Weights of a small transformer language model.
Size: 13 layers, width 192, 12 heads of 32 (4 for keys and values), vocabulary 2915, 6.97M parameters.
Training: a variant of SOAP for these matrices, 3882 steps.
Each number is 500 + 50 x the weight over its row's rms, rounded and kept within 0 to 999. Layers, rows and columns count from 0. Numbers have three digits each. The size before them is the row's rms in percent of the matrix's.

# o: layer 5 attention output (transposed), 384x192, rms 0.163, rows 303-318,334-349,366-381, columns 96-191
# v: layer 5 attention value, 128x192, rms 0.169, rows 111-126, columns 96-191
o334 087:461490552439421557650527525542568521501519492491413521466434488444532436559489479365530572538469540431540571440521558537583497497456496500541499562494489520459387515537582429519516494572435562537377469524541528510477602480456513488542523570504504527457533486561495516424386494571515460590
o366 143:448482477534503555567422568517528546457615498354514502522491450521423463602562507401469582506514547492460478574487515535651508493454518510446527612517488479603517464525520507478534525504491533462458489472546517452519453521513520548516490463376427496540536588403481584480482460500611455409
v111 124:468466524445447568537515525574493464518483438551471490481441407533395518451474475526476545558465543429499453490435380455466444447542584464398505456434378570494472401503427503458511524508478491523456532475497519469533501528529455540525522492427448458499535538501539387517515450564468439510
o303 075:488516478446507529434487493469541504339485564482462565572486500420459477521503427577598473473477545539502592505545505449478452548479502493579536506409569553448502477508415552513534483485569431478549473396505493501485549437493518503500487572467454484420480566425475511399450494519536498417
o335 079:517571602588468405532525469437453558473534442532578542461442464477527387490470489481498534478482466383524386443468474501446475419486534396554467399485487541457474422482512499543432497538439426566414538522533522522411473489533448533513436472516545492516514491598504462410475500506489505464
o367 145:396451576526540435488525568487441533541570481420547373557474518407520565543445430473550476567477515575440448501501535563499505507451503527495494486582470451507625578494486517431528612476436539425534520421451523683507530543432533480443474461555579468493552471518446474583435482474443579476
v112 140:520539505497458547556521464500523410576545468519484519443463447615576557493532537557513565486497471554491514454494532430518594432569527454485506580486506490506497554528426548604440462580436501528574506455479498503488496559504409481404467574533432380568487524447435481550537443478511567460
o304 080:489515523532555558612546604532519523509624532411505433518528511465404512429496566428596509465524457492451464560462377523506446480480469502493474381536480500546521499541513463495564444509494548456496463470551452495447525522510545514455576499496445558554544531435546475523503493527447438467
o336 087:487434556562477531510548505472580518619475454505491555410433447526587444434553564486519441504493517471545439520479575433563492472451564573532465555417497529605506499517515497568509614504534486474473522427473488535559522491480512559523471521455545410420512465612471493470472447500448522518
o368 152:501443556542529521417466574453488532482494549488422462420542445459569468499470477505418513437442486510422505525585522441525497531434325496460540602459514484537475496428472508472477503544476497484541474533479492365464565476502493468531480471451525572445467532529445407489470492555524547503
v113 137:472508505514577585437553556517443486447482540432596506365492594522440551510528436421497476515550485569519470577437548477454518539552552449538404490459374417503524472449538523466490541551452426470451471593518487429411546573537560497522513491468501594511428476473541528467533484467439476479
o305 076:462474538490415433529519485493495555541500440551423451429544474521559516410522536520511424561571504388552468469553436511546590501452513448458596519586491532496393541506488438413457463472447504520545605439482515482419499485491512479462610482491526596497439586486581463613484505465534512451
o337 077:481555535460528463542586559475522466514487464438481599588487538428522438594499453491540547534450458634469460466529540444343484507496548498513391488511461487525523473430540538543523467417502522436414429540552503619383576557507443506610466492515545450468498471519482436481522493508374484526
o369 146:489521427487480506475518504450543558533494484511483527544451486541429451505546461463483446550475445503568583496388513505554368502481549529499456549470551452539490432454459475447439583546524487532501437540531566547553511498490494489500489480468471476455501502447578502527583518451446517483
v114 136:378433515547557507526508503481475538447484510506495537414518506498645527507483487512552472509531480366538532480546495462523578471554481562477543529420567578515499458485548536501451546635549412448500447489598463438540442440466450410411548490504378466530541408531481457484539578515437486429
o306 075:474479569517512461384504453448461451490484512522471472580496493579433419445534484517466519555539533568516444521498531482429452504476512483496494473579512472493413554477520592491515432458519513551502530507506509488414561494519505544405484458513499384449527519664594575488506573415599550534
o338 086:526497548480493570612485472383529553448490523533617480470549501526572491428424531512622486493426569297557403500501453510367579561474493491571486539427465569544504439515511462570441468507552526410472514449470489500576454441533533489481492544426481508563468431519462563498490500529478519423
o370 151:535519482481517444535559536450499422495544541597540443456547431481499394537599516402479499432537452449459556522421565497454390476551444491502475583479481540463484432449525482582499573542520486495516597496413546570555544525523522453609552491536432476475518539476455424446523526499558580512
v115 138:508517513467520521500458524495464503471556488421532463463476497518510547522563492511511593508434512511499536466447544571435496505564553467518565564540470443465484502485519420509591478455416560535524498489494561543460450520510511444555562468462577616507420491449530441431425521480437401582
o307 075:466498505511494506589531531532577495490554529486441524489466475562477429432526460465618463450498461493536439510482531444461486488484407467512511472455549599524566436523509579494533469525555475511458540494385471477516465526440514472545392588599552437477523516489499539421479541503527547478
o339 096:509452481541496488394495528514570467535565469485502449427563452505549599538587497523502515532492459518470533565507491492409537540575558517521491473443459530466503532444389432465534538525499496450510563402589480428573436523603584447532587518481478541482420567433539444522579527475488479514
o371 144:520482480450538496483474538478537465459447431459437555557386466578499486485503552528495559585506469612505470445488520496471480503519445559482575499569449441452495504396479530452547544508483528570541490545534587522425516499581433537542470612447619462605542483491496501517491489436550498476
v116 129:404499422472510476570537446426483539427492490553564574475483472475490539517562528500444605604462581484496448513501489470513524508511460517570483552562484467492489491480555548512461553540509434525532550524540481459464445579511486475467624575545390539419381605556501475547464378612471405568
o308 078:538523503455484534498500458420494431453396501508414523477461475516482497404337452519469537421443606504469486557513573524570478486376482504466502522466529458484527613524444452470554450555522468462464565497429574576497536586558569535575421515511558432491578362461437520560534531460527518439
o340 090:527466491426539498496420480583585464513567516482485551457483515555411483608630465514434492481562434545465569505455525443466470475472518554504403492463506513460592509485461539484492578520464472499498500529524499560482421512520521448502552530467511565484442636506486536530512500547440467619
o372 147:443491492434545452456534431430536512540485432616581488499613547560473527493535498400490531528533513495483507481544466497427520534488370490488445598475525527499438471494534520526419507501448485524549470556542532505436570471402499570506535550503470533450513611479523458457409379501321455480
v117 115:589445463491434485529442472465605448585695473432414563501450436489600507487629567506451468389543496528468526488496505523386454449491457450419536480482533478517487574442534466420537430581549535585514429458456490506526485546509360458491486444481491507506523498560534469415516519525509522477
o309 089:501457507588556458529545525464517509496382505412419419553537517558531470491513479487479467494505504579525473481571437547514540522520553477488499528469535517477433518547561502610499510493564469460522560491480548506444468493457482548499541505488547469544486498519534472579471443432579516401
o341 087:494467517551526611455435405529522402598513481475428474468598530397469527593396530485515402451520516480470497484571550430451419537429525469542550468423532581536549528439438419392516419521471460457579518512499442465477526440523445604546481425487507519621504496480585563510569541556501531520
o373 133:441442508454439491606458554509425543447496500485483448494512463521590530570488531564536533524488517553430549559460544472443515525542522464480543420510448456489479500527502484432578390504503508407414511524521457412413555452539516466491502451442580539419444511526411428483415502552605503558
v118 130:450492589552556491551486530467489517570509466511509564511528457476495446515485573552434463422561496437484466422487577428486581558559560538535573450585508495500578455400465479457508552529606540530452577438474463524493489468496373498545557507439485552604510431515537503493547397498484523510
o310 080:548529410463434445457391510557476592527430454486537515586430569505505476505440543431443459567524478516512530482353441559514535480424464431552433418564536542500556547498548549487482508443436527528501491488559508493525485539532482475618484377502552499494522421491530465560410498521455444568
o342 076:504473503481555460547504433439526464505496462508555488517479529528499570574527493508490485430391438504593513371496528466521461582537409537516510566477546385481506466486459532499433538513539558508482547530444555485340448427522511504469522457568518590491446569426370541391507474465533500529
o374 151:394423574548607462467500509449550515483585593497481464513595483522399498485523495572514555430565442515464502608505517528473492563553517450454562470556534508506468483411423464614544431507550543422553546518470428551492471433555463575562433398466492480472525544599472526503543490404556554478
v119 143:454467468496416462426459479529497440542406503518496429472558544489566448635529531577597450532546420595463514462464550504503531504460418464551486467515551562483434527446445458436566573496484511525523457375481478577498526467535484568555519476642484486533495542566525574483528489460588506544
o311 074:434401465543540473484543450486443511490565441489437555483462526504495532483390488480553513497574579459546458411532463482412428524490485470547542487515550548473491469502474487459448520415517549442479526544462513490413650488523496508389509511469390468446486476483505486476527556465522433550
o343 105:577458593588609467593382524513474585460486529511454448522462492500429485509482553543520479495506566607483478598502435476512542576517520442492388449413577486500575471577500554560540503556540507574463573478546471474490440487552402551581503479577503509611514467496480436422452477461537474467
o375 140:591539454488401559585505453522607504463421516590514531530585520536445543441532489497427503515416509551521420507440616430503500503449534500480641513416510489428532478450518440517509403464528456474490517562570453478501450466375537450548482450517537545563523494546583474517610567450533609580
v120 112:371488454485482549463478534439531474473504500465449495495527477469497481639528612512514434487467607424569487567502479562427515537544447512485418521516566611483552491457498480435462509443464618481512541576403460445486565525497449484545429516528497552591453493554535493556469505473543442539
o312 077:560470531500471573512455514535561560479558588438605417395516481522497474465571457562518538377513416457415434553457550436534472424532442541442493490444401504512495557447443587486509420498474472428543481487546452540533473514511481507569505505439513445537516471408488462469516511515437551529
o344 089:457531493502454523569421497478498457499428512429415526562487518479389527517480506446475473522410525425562499462479514537420494542476431516600464414498575631475500469564520435587486463558479559488524633502558535502504531475458491472529387508451507484631496489535544523407503511539619499518
o376 129:490640493507590503557579484494491447518495472544493448514540477506479581534479575483508464449487488560370487491508466501531504495469548432504460554429475481421517419453450463441614408507532468519527523542604477494537536526435485537545519477625380475499442553536428559562504562485405524435
v121 149:466498502529469605527512497505390442459478533579481543358489470543545523570520449533583521437474512536494540463462478516503387483580564535439483455546479483540480498475511498497474591479494466586533531499515475504443485478508434556483516516406433566565391492537512462501484547484467394469
o313 072:459585550460502533582513503534584501485431514494486463514418442576504503478501516484492559466506493549540540459453475500540496468539487503509516578464463431560535457578458427545551464468446522436512450515544470418599514619538545509582490494547526517608526533417443576507487528513445527527
o345 075:522491563488458490457501475482471438546549474479364442523485565508497533569493552450481452522504506633468579497491542499503422430519545531415561419495525494514499535476445568386517503492508492532513496490558495519624584458408465540487539520511530339451493528554562472533476510508534515443
o377 162:494452518475611442462584454503504502505505583571536455507538533431430542499562541444520518562443562489476523649439527496458477505494501506500516543465574515445541506390529501549509673540487512504499465490504527548471445492465454495542493455547544523544554476437539464547511489512519612494
v122 132:513457461441499484484539544510551480438622421446525544525413422477536465531489484504496454475410534442491496606520436599559488545574499508452477432439481541544421516538459515470493453505485536498428521462521428550555522535547412525461538447516463472490522468521532510429487582495514526529
o314 072:523530541466434472521545461490518523537466547460501454491507484561481415559551472461478476495548400565453584533493471444430456433433453463488491476520431529556607499432492464568586493513516546430527444492466499510407496524445508529627511470441533552476543545512558588621510554527510533501
o346 092:479435518581557575522436448444528428504502488553466459477508563433479482537434518516411542525429600487478483515406572588535497550432535614571461509426437471516503509528541579535414446576532527535456590529503495494514544427529484571445496526567467510639524451492476442438486462499552421560
o378 144:487541449472442534552605583622520434472562509461539519554467474421465504522402451550589494504481528410506491522486513569520459504407581491482491493574513536521505561543485481514456541524464432467510458548514456440499587496477435513414524496522520524455558431474516423504475452548415413456
v123 136:454612500419474489505509583424464513357436534505637451463450418500544490612586489527394497493528452442560513517437558473523444592557445466537446487508563470444572548508438469496569452592431539589497491494359495604499610541492467556467544447515469507577421453459528479590555467435507466433
o315 077:470451539561542528467550442572607525479561492514529565441592487433487586488554514577596513469439538537498558483475481466543460484513522501424502442544459473537468540552557529565549524547572538601472436499506550387540425518474535527555546577470517597428431511496457462466441461459493464571
o347 082:491611438372511546468485590555499429394512473492581493542507463496412359466531457513437583499565498518426510449503472530451536461500508558567424396510471549442525529506544499442451400519428429479566440517498498621510509552510503439419556462468461469466535543453505469641618493501518484381
o379 159:506500481501433462554479539416551509534444536483438391499475539498488457542488476524428473565520442513380462586489579523548496541413440457587536595512506462531505438375562454462466461556468437478518491502536413435543492444519506499547507468529477437503582528489570540568560518541510544564
v124 136:437493496506451449509429556432511468523516424463470577572442533453612448451452573394517532477472478494447437494525486561440607484472525484602478575483548458448494555410494484510377477504465474465500490522478488450494506523501469463581509586550524497479582454578540518537390531446531460516
o316 081:532580493458515557517564546547518577519514487527473413460464513464501432485578482499525517505415551527466554539503550411384445500462553495439490561424519480586505381489546444517541438515521588536519472437529506362469415507392482467522523456519413594466480540527512515386556541479519518556
o348 080:524507550484490485531599491436413470554506398528447489426553492470671535532498556465553385473511455495497475463513368500499510550560463368506617538526458479489505505473473447463484507518502570440476527386512584485445422425573496561530447531531575432472485489482462447476438516520506556475
o380 149:529547412506494477536496507476530401497512463567506500516551417529550568536476464585540483415526452452528514458549467491493498513533496462530496492527465550477439471582486529469483410537530491494503542531596487533502607472545530509555547592565454436352437516561463480512474466437361430457
v125 141:441558385469584411541473562541533463415470564540498496501547524562533456449539469486457559448461529648447468539528555513499399532550560502576483473414469494504469577508553532598474503524531411475549480507491475509539492490549567398464440502465446534616536499567402464528566553469468528505
o317 072:501516440524430597468421448483530459533593535526535543437555524468514507502496547442546541515516477385409537440419501460534531487473494544453528575565450475415536509546356524456463511403438510514433530467556501607572527463592453417491444532528529573457473466522488581479465523399485502463
o349 074:482555462469539510507554598501490539497459620417439506531525460470403456550507529538474530584516521545470510553551476533454544454534472604593411447506487546587469563549463450435478460559457513519466478519609565466645574542485576425531544489523420539474511541491506513524565469523456416453
o381 159:520564510462481485475559502410492536442548478546604484523437477505547464466474530480425609474514500539519546534516496549494524512465494427503536488481523491463503472497542493544425425443573490435472471497469460571412513578525532445630520416503502494429528495459492406461458470498539505453
v126 133:449600565571543535525497447536487451543490500465481428521570477506427556514468504540478584528597586494555459531561473423421597443479532528506426477474518549548632348500484500481495516480487429568568521542473506481469491403468423468515437552488508446565539557429484475515537466635548439520
o318 077:556452505503515495587539485531517479567622448458429506420497525517429472500500547469548488462421484425456429485412487499502528513488530447509572450513498608480478419485533427481537480562543554602504540485615478564470475527472574413535509428448603533462455507484453489410628558477531458460